Weights of a small transformer language model.
Size: 15 layers, width 256, MLP 512 SwiGLU, 26.6M parameters.
Architecture: RMSNorm before each block, no biases in attention or MLP, untied embeddings.
Each number is 500 + 50 x the weight over its row's rms, rounded and kept within 0 to 999. Layers, rows and columns count from 0. Numbers have three digits each. The size before them is the row's rms in percent of the matrix's.

# k: layer 10 attention key, 256x256, rms 0.0943, rows 60-80, columns 0-127
# q: layer 10 attention query, 256x256, rms 0.0933, rows 61-80, columns 0-127
# v: layer 10 attention value, 256x256, rms 0.0974, rows 32-63, columns 0-127
# o: layer 10 attention output (transposed), 256x256, rms 0.0897, rows 32-63, columns 0-127
k60 089:424480463504491466468446480538587526473594459656461513556471471552505433392447541530492514463558508470426514395569451468541445440473504581551482561434510482398500571458506393477477483552422500423487502442501409505529556486543443519491457519560525469466458472575533614506429466515558430466523507407529472503489515421542473451483547536436514457551424492562566548473505514529571489408485
q61 092:586429446577551462469445485554490455476594576527468558451501439502522466469462476523507469415421481504480473459495400495543515473546419486504537517407478523474500483479492451476391376538590589542526415497502506508548512535526436467464523559521510563478558515554462531529492509476499569452421525500510508512516507522513560506565485526478545473526376536443551519463647480559575523395620
k61 087:455525561517444529531438551526484557449407450492489501533499432486588500495409516422396559512442554528470524454497476586398538406572398493497575505509496443471510530527515404493554518583460464453498480402492515487595564473537511581426523502627597488459544553502566511454530464446505516538513539438525408477478536467572418499476425555498567425498549628444531494445503495423527419521410
q62 092:447587529607495586582479434466551485547450472595488505569461534433464492480524515477558567565540527608499439475584577540514440449604553506459478548608556479661591506488489469546453433532435532446545523518504490513490479553479494526489496528532448441478514563569477500536559490603546433538577512440473555512445518487524532423537429475455479517446469520509524545514499480500488567585486
k62 093:492454442497443516465523541561459480433564525514522532467441520532530521491529530474476403565607575477430456462455475368474497559562513555489502475483494539474436471507575614490402455505594442582468522522462507412472511477506471544505570509482510465477528516490476527530503452579481447484515557516477516464481562521461452465598588534550540485496507487547464518507528453583460427530561
q63 085:465437466448485545460570459504447535478450630464523487549509486478615513475527485455397509586462568477526401393511554473471661620458503425573448486411372560541498549582427501454480552458523527500491491491483398445537477526543448492500553568515534510565442566560446511463466503513515618511456525538457466517500491547487501491438434608554494475529476544370519465476545537526454482467453
k63 086:610542420534550492537527524524512456620516491438447449470546537546440470574466480444460539553415516516421521464494432538488554486498468477453470439432502482497470571526430540450414560443412448446509496448470548579466489423444516460535482503518489537473491557427552545481640469512437454501520563579492500557632443562545480452488434540538494582458551433574489462470559573494452510496511
v32 101:499503557462478493456458450427497559538482468520559471425518518553534532639515477493443472600563474420492474493479502449376495487481466539530518517520496574413576514436608522425551508469490473493506443454549475471517447535531497425455443593533517505483524570517419535532500556485437513594503475470430502447449582517447472443528546505497501534463459495535430444498499483516475471577543
o32 098:507485556457454505472491387436553488523531520541502514484442498401489484485569520490398472539516497543534561514472528510465528502473498453499535456508523562444587586498470562401436556574502445533531527372397427480460566451511474540494496507533465551497591585562453570499572488523562444525584469445502561514522434551526450493443541498495578462488459542526492493469553466479422516552482
v33 109:506495434518455445523525557469370459489559557479549458493444475454552462570508515572513474576493536502447521465545605440486510519592514471518391549557516516487409485512442517464532516472486477516511478505535527511538422522497486511528409444473438445463523573545568564462458579532479459538489502501572548482438514531488392387542453635444523533503474519435443596555518477440469450513524
o33 104:442556523453550465471502428576543570499492607508515610494519585478472440459394476503458485488511516632466513474495470441490524532522505489466462533509527443499521555424582486564490574506530511515471431514568500574521502553534545468426492529482512546574525495542646481451428541502546512610468456547457596508510536582426506518564563582396505585512457470511541510501549531481534508564486
v34 115:456531569451564491533462526549445380484576445553555436496544491539530538528507446555520487496445620450433511467551466479421413488468456582587436516531479522476470556530546518461462503468454523459604385491492518553513520478470495493517481539500576493523422429517612416440442399544473514619555435475421533478505523516577513531532492545529477488442454473654465559473523422607450533436491
o34 112:519483470551465429508462500523428479540542505543551510643443545581436505640474559537556442561519505446457449488520472515409532529522507563483482560607526534514549367573358464480559531472461449605537497583463546485498478417490509483555476493521453514455563516463552447557468538446398398514583471474441566508574496524526492483473493531549460525510439495535516462407519439479471462471470
v35 099:509497600579468432525448543544446461427541461520504443471637477516486524424579475460583530503514409460562523404498533508486547448429365552493542543502468503454454499460515361453507539450473549513401541570488529407489547468501434477509471434514507484524519424547428467569447490444469513466487505486546434535508503493472511638491456514508344605514450506445523518556454474493429469445449
o35 094:491520520606453516520441507562468489463554474526434521473481413540540442510564497507539524439519472410471470535528462590505426515540452520571516502535536559536503454460453474393442511524442540448534550434554473419531519396561430478424561605492511462531500446457425415570483546455560472552447575534562495497564458455521478490428478481598463523501559535496550544388450495515582444409517
v36 096:473432456482551555456504535447452527421550510522455455525441504582429510465513416516569516491489523513392535495523569525508559478463500536434468498491577449464483502474515418534462455501397490487371439489563542534562625501452515536548489420438529486502480411480528414493482497546428430533487505617453497520444419490539396483631467453488413561507488490554528541479540539485434440450508
o36 092:509415481495539576415390561509498520526529525502489553482491553623485493535496640492625505489490548448548509476495509514549566578533511573495478537472497568504451477435434448512506516474470463533480468598541554521493590443558524423458461476562500522526535482520580439576505502467480452482505537577603484536514462472487499488599541451431391490455411477560545493497550554502545402504535
v37 089:430509508544514523512553504530493504439478551537491575416398529409578506555481419555484511459530585543559577510562547474515485597578491478534481541444472568469512460490506572515470498493532488506567516486532490527448546510562527520487489449476466563460555585489498513564575470539519414549487422479567496446504508498472506439586513447485503527470555570518539536559530418551423484513527
o37 086:561527516471557468544519500526541503484461528565581438558462649461504529453434448468450481573474533532565502484503503504483508484466553487483431574482558375451440524506603495514429470546523522472528443543516521487488493534462458432574461450484427441528447491481593538455527464484503531555503442539525491475497473536498477511549463554390535583454449433550481499560503449517434495485499
v38 096:417591513448442496515418469570488554460415383500565530476450543528518479541419360498449512503490471595540578487506424401454471523434522496526514466489473518523603421529543555566438450447609437547528494540530461445499542499497481502518483531486527492443529558505447484488541443533571552498537423508526513462559559460409531547506492519494468558477543521456461479493380461513364450595515
o38 092:499535505462601516586442540503603468490530527558515503581388517521570599465452536479521585596526477514479490461481441457544530462472585505444549468476570440466469511510521553544462462504556531481493441513448531472503398503437503489536454429556510434503488526465491490532445437536486551579581477537480546501465444464445466519561547522413509482480424400508489412474492495445429467435527
v39 113:506499497455487508489476534521593515551576462490477481507572494612561481573485535453481516476494490377487521498473444503598427483539415508562559513520547488486429539551441556484468515522511479558487480577524502494418476512503451518557519571516513542581469429447484473530430518505440562510363572460460462506439601522492541604526488555513442436546450422550491472483559449589587516445562
o39 105:586466420579392480484520469464464442532503513575545476527555493508469416589557452507468458474476510424490465502470497472459470429467523490556567457518470612481505478550522473478478467582556483608537519468443485473445546453480451521502490520497474467483416445516442516501495505458514490418468531471462465486529594532547478526408405473660528475514512523496472503415506477511491506508469
v40 092:576484467478556554461457446547498530449476442563518459540511514473478499485525469449597469606429581502534491580530548486447440524433589563558435481481507485481525444457572490534539519508515439509476495511564483498461548441498516534500492502405500449449519523494518448466495442490552484527462486512585498556461389425415479550530507443519536418465523505536444530492470514414405470494474
o40 091:442507519453490530470453504542479509455503434412394559462457461529510569509406607478568573455491549506506556465596512482551571612539479572474441505515530568565497579520501513462533544489444490442514485651530561500432477530499612541442495468564535524450576493507503495540458425512468456442519533484484416509484556452404466552569553468474493485625448452633507455506498509502531504554566
v41 101:525540486450493587501522498512435397525489488564474493568481561459523545486555514448454445559472541481479569577506560466578444558352457450538324585448574510516455447523570504460440585546397500499526484539461476511465468456509530553478477523547472455524409467549605499495512376499555430557377433514466515426497512507503495474532573445504572501478432459468482516479560496588475484504425
o41 099:514498486537505521386529481550478555414474541509539480437501622532467449458475458527504507438414545533396549430540498545460547537399453548582482526573447496555607533463551547512520482618518541474500493598531504531498467532594501543466404530582494542488424493494452427475464501517526465549467519460480442493527617579531535474528501505531377459480436471482492497467606585503559429526543
v42 116:565445507531571508492411526493523524591660473519519408499527472549569521537532487490537500505409514436566531421556432490609458502537530492515471514522568507455416519556474483496461481420480366537483469564534481533455501444440456529491522428478479568502501494512466493566428524486470457422480527503412444577390503525462450576502450422464500485540454454591455527509517458563484532405602
o42 112:560451462589498523430422491484425496623562531546476485514555518518463507474508515488543477524476472501628467419571453461519517561562521499478633533491439585512439507452404468523508548475499439574515474529441501515453450526470473541452518506484405499445568461494535507574465528398465463441552479442488471578510476422488409512504478467498554444449416475488567560508541508530464516487543
v43 099:521455478505537523588449448505490461465486366498529541542458415360407492382538390501471518420481447608460567537516521621436541553398508467615595457484431499503479499469541483582453411505470523509451561566495493444526556421443536514547525518506427424433525553442538509507520484457608474524478525522500476528453499469435455536471555388526490480520601508514498578435603467534453514493517
o43 096:600497490563462501465477561503481539527590456479586497492490512548454532486617505565616522485413469454514497464484442549542502502464452530497478457439507536505382428493481547583447478524506405458460457574538579424507436528414504491534454483488508472435500514573591514548515454476510501437501550528555465508501429457405509478442514440570479464503412455509518527496501414612573444468509
v44 100:458505457509486494476517470492474486464529462529503510505470513487560572584495538487551466578557508500460465431552515500476582533475489466404414495617461561427528410447554516459471484491540417523448623426567473444477541473470497523478461434556486503449558571548496508557524559527541493488510470474451502533487469541425415520442483472485545448476609577472497418477479518529469464559593
o44 099:449526583454544507490476492472612503521469632558572565479470516512604545390560515427484584413471456494556448481534456525555501487455498524475506510518569444584485515438624548579408434516524505528521595492523622535426557499530537473475532544463517502603520512480557498504508486586551558508476538558527579530564504473469528553499548474426521458470427528496530457483478566484479497528505
v45 102:524469485519436461521482478486508519534454528529527478496598517520547439517529572460510542493553492475582625478462488451498480551470525583523520512390517425521519544524518404439491496442521432583456492539495473435499514568408469439556394452454516432495499506518436492516521437440438473495498567532531551597425395536442463587550504499514502499503426431461371413517429495530521449485607
o45 099:513495515544495469500461416512497463471519531475405552476551568529545471492468495497502518445545475535540531433452538485522467538502462547525540482469532580537523513472465503441433514466574626420549519554447502398468499498512505466448547552353519472506579481470415543494409510505502454468516527482481378523546529413550487451528585492473516555494454424538438489509519498481619440415552
v46 101:500555543508562544464461481455547472595456583436463577532524526475514484439480514444520518449511440541592483598412521525481603474519418420406533525479464443528488582524503508494460410525481465543404522464503460445445555540501506512530531478489507534537547470474597546584582427390452565428497432491565520523516540462456428599554589342498429526457417427482484533449571496547515496407524
o46 099:542441529457472479403456578515573481470560483505510406433562486511530469481499439511508519569499548362496474533474479590555462493479493457497470555444468499496470576484512525433463457519449492508416494480514476449540454488441417525585580563587495470483441450563486480535518383508449525408484435493529436465458550526539505499535497462435482486485534411438547510514538461467541417486589
v47 120:462525527415516543557487455349604468453424546476471549473469523481542500440616511393547553395493510512532492443471455592493570535536536513483544539456526428543435453598632473513449511493524575589438560528588526454422623541581492491503526525448398516590562504462498497512438449492520513535543489582606427437503475485465444586512556483470475481612487465464479560540519494547534511509521
o47 114:530468408500433440526380470487412515466509564473444476514515504527562512455453476438566560526480498458458529428494391571502436506446486451514534454397473466418397535516515546413456483449555536421545452540476485476589529480465429461441425497496491449580386462504428519433476409480493522517477517498441487475480550530557531513478519458455480508484519397447515467531396484505560458452552
v48 106:503481496498475548540522499495465471401445504490570555433504502485513519507467445558499523430573497524431420495484580495424486509519511494534467478533409450497590516424373558546492542518554551390593546427489429487636474497512492513370472518545513464440461447488512530536579443544472538562564553496531481570508533516472429462508514571574517478512593553527535516537556547530495492516609
o48 105:522531502421524518463585496435485521488492472518587528570510486488522479496577463545495476426500446543531406525511537537518520449497476548435413503570545470515524413596556573539540518439460480493505520466521566482547570443510598525508510500407600546535516455400553534471477483559508546538472506536520601404562478479402476498378490535591479640523554492558504424508432506484587458475486
v49 098:467502565516584517490464467554524483497520512617438527464472427519553567486506555548591548457535485420485433454493464502526581507531500466443483413550433521498489509510485582474551476401535571463536469460447526490472540514527421490504499529590485484462419455476508513528484451533558536485392434460474465488545500497525515420514553507502473399573501527578513429522548548492411480496519
o49 096:599605549502504497554494507454484509526531529528526481540420447456429506526558468482489468571543529495618472516448446543398441470585499420526527492575518469504468505559547539453459445518548471459562535450538476513522509436534397538509513579488401459563477516457512497510493538424567506471538448580467508502481533507592481490511513536615549501470538574527372524492438453590472584481470
v50 091:538534463534544611409407494491556528463455395543570445537477592459472525500512453484481478538456658582537515485518465462442417550468524465508523556495458518503624436522554537491401462488499456502553535480555504494529504458569533566400480423521492570480518535563526398517536447439518471494520484493534443478489601399447426510489497390530543553488592537537499445501491525524351467594543
o50 088:506504580472608572502459506458532459554451532555476447539422493500526643401508551485550578547478497480496524404560471463556552464481517522428565472490538400522503524527555572530528501470470490468518429555549514563503440520513532485486496482545510492451482538455451548490497508515468539537509492526554521492439518420492483525539567484453538479429456457494492480504479520451421473458499
v51 099:408481505433518522512527498562442426586542520523485567462519516482519499526488486488505551464497498459481539437514513443546474586529342508456497573518510548542473535532531514510437525520563466475454538516475506523422482505517403571559525494469548611510518386532455546542418454574540491550532569542542523499522662552483428432566549459498463529566467589476528531559531425511551551537527
o51 097:553437497478522480541548479511484390605532594556547465621517554541517459559548434435403548547518483493460453555468513444459449473452511527475518540514553491470454478525461469537496468608526472616431528446481491513482523433508375440549488540510437464523450488441502508457563540440537531612555487443462534545494467492479465394458495500601448521467487418438517503493553522548500481544482
v52 096:521467440522553438443533497444454473404496442544598552545594533593564485487551592445564631506502522446500424431517442539480521501384435498497537423442493431443466526532455518523518507460445521558496527537447527453436538469562538462487543477526485525539406502560383467418459523520497502430454551503447466479452480542540502516460511549539453507499525460548470434532542412395564401545563
o52 092:460531415542392487503488412468440553506575335433481430488506376507463432451595483502568517470499557468543444571456503540464422506529486517543539480546499595566578466557399471395446503491475515576557576536448532457464594459566541494459492497490485497477468546490355525507583512458536468445497443513468437510562507430492436438404464486569512457540499568467524527484482500542577575558502
v53 092:529577511546511453522592527447443474503479541459589402582522573475406537511560492465483448536472577553526478447518505458458486447573520488503493494575520535440519475413493538509527526468534471355487441505502551547513384495498479516409476525527578463505464510583529511467568470500518448516585585517479565376525498456458529419354447560497602501532422555494481496524477530446413457496561
o53 089:407522557495538480523494431527500578450447513465462601448465476461483595461468511462470433468540519599470549526551502433435572555604443528479471559519447503482606497448528537504544553433485514407539450500591458563562449529574540518463570519549600578550599593472448520503493555502497517541558489484534540488511465493476554459483579533462549556537552585520533544511506583448513461520512
v54 106:497453535471549520548583534458545468527552563488513424480472468481503475470519460555556457492484468503499554473576492462567606499516601457461507572585475475526507506454471465474476505406512413485429512497532480537578554523424468494487434383414483476429573463431547514477509587411519478504597505590544485543425460517446460534538503403516535501517498566458472575502440463509428519518469
o54 100:511436531455592497502494540534499452529546558473465619539473639492564513449421561517602479522514481496498514476576507464557500558529476526452504550465531513526461517355428531469491602457537563469454526545567535525538470513451524443410544558456453449484606448479631517548439503528433464525479579510530517632475445434501585457576610455480470513463434450468512576543510486505492438480561
v55 094:415472583503451591603526539527430412600455506425488516552469481452449512516582411487466530521467456467564483509475563523468494453570444455451440529505508513414428522491461485523478499461512441444531528500522499500469457439501503463520446525404496479515470517503572472537528558480544437455523584578579524523456480502479452469488489495542549494451408575542460604581538498522511457420374
o55 092:400468592471509461438463521595446516529490548444506505508501499529440500517482502531502555530445524529541534569511460472482528558456414483503513649528446540492535450498399530467466590463479520534399490572540450522528417456491506566481485481525489501501493484512533394662494444476533471492418482543520591445590435535492551458511459518555510557499495453506658518619503558516509441550425
v56 106:537516497492505488542496502499437537479408489506511517565558564488525478437488596598502479469528433486569604493561527443454497411483561486444588571426443496432483519433486486515479443437514489498505551471544468551504427438515553448369484464504536438545506589508539481516442545418482523524585567448432557508433449511522511516464459446519544524497545574424399515437414539540377484491569
o56 102:496476510497568478531507513538471460485492485457511519478453606429537548497465503450557450417531509479544567482522512488630475427616479493435496597505453510386439461436468540463494539516465549420545549546563547516528459514467552533434563559511479540514595610490475576534508508527398506472498539482588418518584459421491507467500530521351607465484438549511512558587468488460512386417588
v57 113:554539537467464470545454521557511523533525543451455515468542426557569450547558495452496507543433431486593564530509450494559434543508489469543516482420519428535432506579536445394466436512523500499392583532536421517515490445394490566629472485515518522546498500518531499569537461532482504400459477535511534582484538523460525604523508469502456425524461394560487558487436429514532557432558
o57 108:532426494551493438396494567509480497473569480424495508453586541554465450592490464527537510464443460453442433428513468496542503532484456478465509443479432542496449491410442434423472495535540574507528533533465489455479421500421467562518506483514454496371465397523449431600431426447505429438491489468424422514579562515479474513499445508521499521520520417482541497462508434513450467527556
v58 099:525510493500435543499506425525549554532459494517523407540535572497513501381491553526444490452518617664559491484406485510469487574510563432500562451505548530538505533529509587478539449496477559433498440477539450462522484526555566472513531484476458574469498610462547466478486510426512550521455456538477521469505371496574439487538524587470495524618519515514463504501495568501426572495448
o58 098:458529444420551453463501520428540494500450547519401438563515463493494571505462502519521537562568460559514546405456478471505547560538499461414491497477598342460438521509540518581520475446514475383526388470538470512519472546514554457515501432568472509595491520414532509519505560581391525521523484463464549489455405469523540537560617538335562477553471493482556492485529560480536536449487
v59 099:429570452536473378538449492501411447525516522459513446445507503531480521527490472465521532431488498426342421536425555459516504478493527468542438562526512574444522456502400548467477531485559501449500534458504467486517456458412460532486429565515562464491496461520439525549546422488453455487507500454466509488508502442578467474420499566510586614432593528539483574538507456478609383486499
o59 097:431470518476577512488500449518566528497442473507521593469487548503472481499448469508495447392539499496517459542510497502452494508507604469468445442572474596525556522500562536498426477553520484584472430502525564446460499465524477581555525565555498540588601520427556495533573488510535541578493493499556570488579463611453479504472443507486441676545519449510586457509578518494531433513465
v60 097:480461553459607539418465502493538531573528562575510505463438495491605490546525545531629493594554543501546551539449540546504497609534542454564490456498393516573503541516558528452560450530534575491528519476545462529538475524463494490512521514504446603459501554552592533568600468484444537514464457472549487460533476448498535475593494510529532441490429394523474426488565489545519583450514
o60 094:540509564493459463443524513532433525491415527512561402467536579418456456508476454591460493534467488491484503481505548541486459480441542496498469513517495427510518555521589493451499425471529490512536539504482559466541479556460439440540491492433509486444480386552512520448429440526458491429509408505434377460500625555538523579497524545515552479547492427502444478485533443496462497532487
v61 110:496490449505497562563542465496465438454409546483482415524506456536560507474476490444493512438425511558462477558524477549601446510455550424567527471462476440515377551509465524477475392536449480505527561518426411542515496424473468418556521537532495422448488485466482540516460567545469493494467528493462488544477490574527602468409516497475566544550555481532496510517513424487556504558502
o61 104:532478409485485498495497437486479520481533454418626415584564573454462528515550450575516515537522474529513455491458474530505470492404485482493524461467350561547405499492426471519446450509604469570571524583507529533448525574392529505512509466484510537457485561563530522492615460507520444457465463531507494548510506552453488531528472532515528465467468537466486534528583508562409584541521
v62 096:519448520529512516525478531567494442471500417468478519501437478483511465469399434554544465451470551556569556382513471527428538421555649546481494488513466485423492472522523375506480462401478482443500439500465528575512558445502467479417498419463525490475500553416544467460439563490558524486553486540446445502503380595588554438528454465523551465454555529524502520458545556428478548426438
o62 092:463448484503551458540470551490457458536548495463495542541430535522448583552410628496590493537577480510555525473572489509541498505582473510464512602495509451461437425509394490493514546400501480432486516593550518490561487478442564443522552369451438555524532488418607508611476532502449446473529487534520569552461404514523584448563579531481493488462461497515510484543484442499511515437454
v63 099:558540604448565495524601516438565516491519589603518499447585471563495565466497527450552504509495500510522472476428547504460520451479442562491634490481550409449445498507520516552483543519560533495552507524532520502480600483515408509601578461401456466483539510526572453451512461403507481491477556560602445489552449457421489539566523409496438473454470542516434515484488490597454503469545
o63 095:429450432530521486588433532507463493480590493500408440466540448581500489498523501538533529438390532480556500522479515508547473485516475525510472548437494491574493491526482489379411559500464553451486490575498489443549484449453424523486492514579446442472523463499510560512497441494431537448496461480509423500497570425531532444507430448479509540583596517543550525450479493545553438513532
q64 069:576542508569486531436509440534405580507483527452491547451565430413543429479510510519507451565390526594562400491408466482484521449475467556362617510602512546543459477474521487473506515447439432531497544531500474524500466516485510529514581434481383535478562519461471591473485447503508500476491472507477492504466477493363579576434458487467531464515402379504512531461434453461536469590484
k64 063:465515568492497410544569499554512469538495435483586461502482474479572471547570431566419585419525475503475542445428409514554567463510529500460450471494435621520444491568507514464466461554547478520528560488502429558482522581477512446449484487593563554468479542471535482473468574409421500544430429499519575537472531436576478487475486453464517501448501570537543491516484516406435430458457
q65 073:560655518562404499463525474458564575498506484507508487480504467492402533428489509484550498488462437509499490417516520415451479500484484521538557528594507457543522500427453524492452514531564532484588508529520496566414531411510566522465598561492385495443537506506485512508558595478438547439534540529493560462610435534503431468460482550549548517462441443446497509517467512549586506546475
k65 065:484487492429545555476536446629377385472495422416566455489449494523495539504500591509449496502548479427474444452467433475517468550454569501392540510471477492502474502548470514477461514485609407494557511563615486440527460582374444464533489529439473473482404474524544458593439502536491407484447546484446482387426464452429535477557621464469537508572438471450473510439503479486549512522548
q66 068:500486520474467521557524536567499483571509409540523509493596421520565473451443497456412447450507520462487515550467387559492541510437448573502563497529588525457476512592519499424483538403618538447512495499517495520450517569547556459413416502549516547514507583500574489487511519551484572594459426420449441513520575491576501514517491572521476500596579523507516513425589621591504508428515
k66 079:482542528499583420561481466478483432552512512502537423523471416524549442555472381615507505602530498528391552508491464497460507553471578487551474517576510607424461502517568477457451529554489538550580396507414483443464489538460457391485480493510489557455501579459555529535533426459456553492452430506520550474575439502534538506496443466516539562482522498526539533508497492495423530406579
q67 080:598623481476532532506495539448439494535459589515483493489512563463513532512566551516510507439411465545571485508430485536573476493437539534487446424608583489547455573425466512514434524496455438463506504506530452495467377454475513493493487601511573564554496447482493548461461433489595463450560543591494554555466414495496490515504473581499572447438438505485460542493444483511510544577519
k67 066:449466440518489530517572574566480482484452575391501457507512593506517481537485548513462513367498409501582553566450520522499520604505446408478505512479538471489501564475540567525489472553410449492433436436453530468480508512523441445540501555483417471521447453496461414574522473502480486521396471505501470465493549514357480509541614449496477492511497463573506529440472435463565548511570
q68 079:523515578453469535472446506455532430537499506429564512589498473528524560501522533494546466401442488500489568528424455485531525527480555458498532531566541542485480622558442497456427527511628531475474448508496393507509475525498398515451496600595538450461404555571480447440456525486518562592523474495486440542545531483544505427519560587535611506345519509491476536542491528523523402496504
k68 075:523446574460489532541551561578571492606594481505497450510580466469491548553500476541377462500513474476426512469526421461480497566530439496526479518510527429364472460573604499396570464499482533535483553437481472550478445524558525409482482467564392495499507483495509528535459477521537343496497445553465509495531477516513441547444482408458521584521480477475415391453427413489500434463520
q69 080:521589479434506552541496579427409515456459425527492408416518548427470565461475535563501482523387487488547386481422524497638495439499437540471505494551458430480491512445485472515503475575439471421531588579548516461525514469424424634501557547585498440561487506527588486561510505548481461452511496496467469437443457491502531534520488539508504477527474520500399534489516472528441482586526
k69 074:497468520461474457470527483486407487507519517478552406484536453527468528511475557544545441524463415434554430519428507441463554448456515538637515462580440452415624510510473499504526534492512470518471518554547475485508560563436484579507543486384479496491519509455444582449479454541483439502521556511509412508414520481429519564548510492501576460545507420446506510601378477408584475507527
q70 075:502584580529579488520480440499460617451487472533571525514554527478428434417512483408509490545481485529494511501492553469422503508478539494542414572463471434536536498369520624505549455486478523500506486427390555473530422487600606558487523514419551490526515509474419508442535493467465598549485509385591474556473608493429442484471502450427511451534489591529489533504523515472460563451542
k70 086:524548515585523528566432491465613459459485475517515512497490487532501530545459517465466468523537527596572472367580560422481456465469431495493504431470467496628421494455491463562545542467453463508503505519455526509456477535534537414489479485538508475493509513545541470469563521481453538517535518443417600545489423513480537431531459459508420482414422504557549420427484556523536474553433
q71 092:478388527554457491453586540582591471431471489521472541537368506510488400568514464483460518424564496523522565492482513551414458557596485491554513518480466590508563476544507461509465474559420498626459483474468470454518502571609507506476551479498449500445608464515479443499532510447504549516475515447529415491516568495512527539456458491436498498519529554485519460457524554516510533514480
k71 078:533503582607558490559523562489608480558515411510474542457455502518480488565462460445440558461443597520401504440561519612560428555508512411432517501465596507430512433426510426578545514442449523470524502460481420453494491454513443427517435409561420544449483526563563461608552532488494501470498474480471480535507403491574480563497451380504471594542516595528507532492506536563447539570558
q72 095:621543546490515554522535440414531526561466429553461558545536507520618527508514615514539514505517534470432466452505517497544493467370465524472493527608477522568459498499459491546510588422430455411512486590552538488507518413428457527474467609556541539488505563488461527558461446538506465485453488559497529556502410468531501450528553541627440478567499484439509483548523432493459420432491
k72 090:467475444442436531451526435508429453467502531417592474463536488444488518443487598521475450522490506467544468518419477394541526447508526549486522465598419454468516530533562600464526507467531506519414527563511558516500520487466491560505546527462468532577473493497409581415457484552442522525497505564511468514503554466499478458507572528565465433446497465538578532571437389481554401435453
q73 091:559612438495589534539619507458441595461495549430570485432606496423448565480493523500490435484403497472480397444459502556489503456401446477421552489606561390488485620488546448518504580555530437452519516538509598522569437470436475580486489450532430501515537578438517471536525522566474447508494600491535461539516489449557491552576464494474401453548448509594486598573560524463465542564536
k73 084:483567512550548510444344495458512490466534519542509579529469488481534587562523561590519514478478468544500515555470536540534533483432460442443451544411469593489501504493491529473506561618506528518612467568423633494337478445549525495427505532527533541539531516670487453404530489488568494464422524388513509461466453460530429490522522493601438436450425467556542477471435544488457541538542
q74 113:435476500502455522506494535488556544458535536543491455573452546540484446589514396437513510556586478496450519567541509546427448544541546513535446472473524518469496366454518447519500473452538525582481457418416493389495563546639539494558538443515542489450483507580511467502574557496541618523533425428468501500413561471429442487428530468431509590504414518485473408521524586490489531494469
k74 086:479492545460537523430463529518567504486571469516472455532433584494466402562437467455540510512546450423527514506563475531469478571490477467586564480459554522560522424488474351529388437486544469513491399520449561461498544465538587462488506521509542487413479457523478445504523475448541538512549498527485476519479524490481522569512541447365550503514560480429496465506544542456546538485527
q75 104:517509476528535534498546416562520456584513498508519504456556432482542451502469578466406447508488476444491509387471454452570526434453476470561455574528457503510426577420544478536484513498492509483428539562554514510429502476489445461493392488486418580532489562518571619488480490491412421470450515595493539477502595523531492487494573470606556463523559454548600565493475423534518444513497
k75 114:492479472376524466465519421527476520437511518449514489465564443431487418449503450535456400555428494480455440516426465507496560485457545526562571542525456438518573564495489594416436491480577465540459462474561481526566515528493516523529549576385508575572484493492359581478452445577521523483506488552480475554470523494527540458506606555489465516514584541466638527624467416510482416406497
q76 099:545500478540597454481468492480479469521421500585513559474526484551494490456424484510591546532530427465526569475620491438517467490494560553557496468581531503578574514479388436577507570485439464476489494530528461563462541477425536526481495483540540428557435481494473539624390484527514437549535516504502490593479478494515502508503593467520484497504500454415510561552511398515521453472545
k76 104:511469578438562560460491518465455488468526514510530552486496537571545431472498587531567407456511484443519472521501533413432602415446490565496587467454515448577541560478485469455491478520558460528392483565496534516477578488453542455517540520365538461615442441365398537479458549510489531470538566470471432596527526495548534541568533517573561433461553473489586548537422394553576438496416
q77 091:535569497514484480465511369564457486437457467450537482515498465474465484522428409534445505516416552538438428369378454547492535488432432524427472549592462476492479524552523479487498557494529415535536470532508525529566487491604452521506472588472474580521533544591503520494477489533421430520461608461421403460476484491493463528441541541563399469490538512583564574580458575483495438519549
k77 078:443453534465554446541461444460508558387516486565531476591615491537513550526528503455476545523394495578501531424486491564514498513504504532439450459556471475470534532470468600432538667433508539533536446368493477528500476446550544565445391498523513558559495453491525465496506512505557522502531517493416545536494527522498500466528576501474435556463545563514474577504505500534407504427499
q78 098:490569444467618500573505570501435560551447516465428475436451562455531582521490431506536463471455423529540439566400453558453483490437459488555372461404518574541487498537480489517546531460599496481494492475528468462450546485444461448497474467479597572478398522541591486518557511509453473532472495498518617569477430510579483572549534492474489486541449542594559499500517517470444592394479
k78 096:511522556455551474460406533522362482435509466472604521438416474435486444502455411473478559455433550477541547436456431523515524530536543432596499525499482525498585561589409543523419489536511548457511466446475506511452505475531529487533517535402489525533441440472472519529470523577411550444506331515492510427520584514450575419475534519444466532499477544539498535543448398587456522496614
q79 099:401416481370488347478500523557478508557449537480548450428402465560424558538472461485402494527514459547632505520426524437441513494624555517520506496413486542452510505536590559544498468581478578513566570516532504539496492488507609454454537476515562508559491434607469485528561439485542534466522483514437494485497539594562482509550600469503555527535561539436480527501427512492494578506439
k79 095:528482444508535516585517597453526425529500453493479541458537484532458588504430491448501535599524519441458490476572441429490500537574566481474496476414491488492452496493505500523528461535420346448470604473461491613527474567470452488482502430458437508582426514475538517541514549531453515462514418498371526456606495545507471518486365461517568528530480475524451509443456534562536507537467
q80 107:517510430530515477478555448490445556552598566498497569472605575563529443490511477470432502469427510537515530415500462525562542520371498425527404487571528508576489613522483554503420546520507485485486432513403490524477407553539472552411473452523501571504484408603503580488548526424577470548487474499511506435489604540503529517501547522479459549530507477483560491579481553520425596535466
k80 104:474538467490529407469517472475491471439490550586508526481559519533465466435471558483385543404471505472509497485498459584553533520440513527544510565513526460519529517523421572436441537563547600601486470439479498514403571580498489625453557512493522563514402481481437526510437473572517565567496535533453462518540516420520501484548608485422531469487524528419548479509444536596459518524420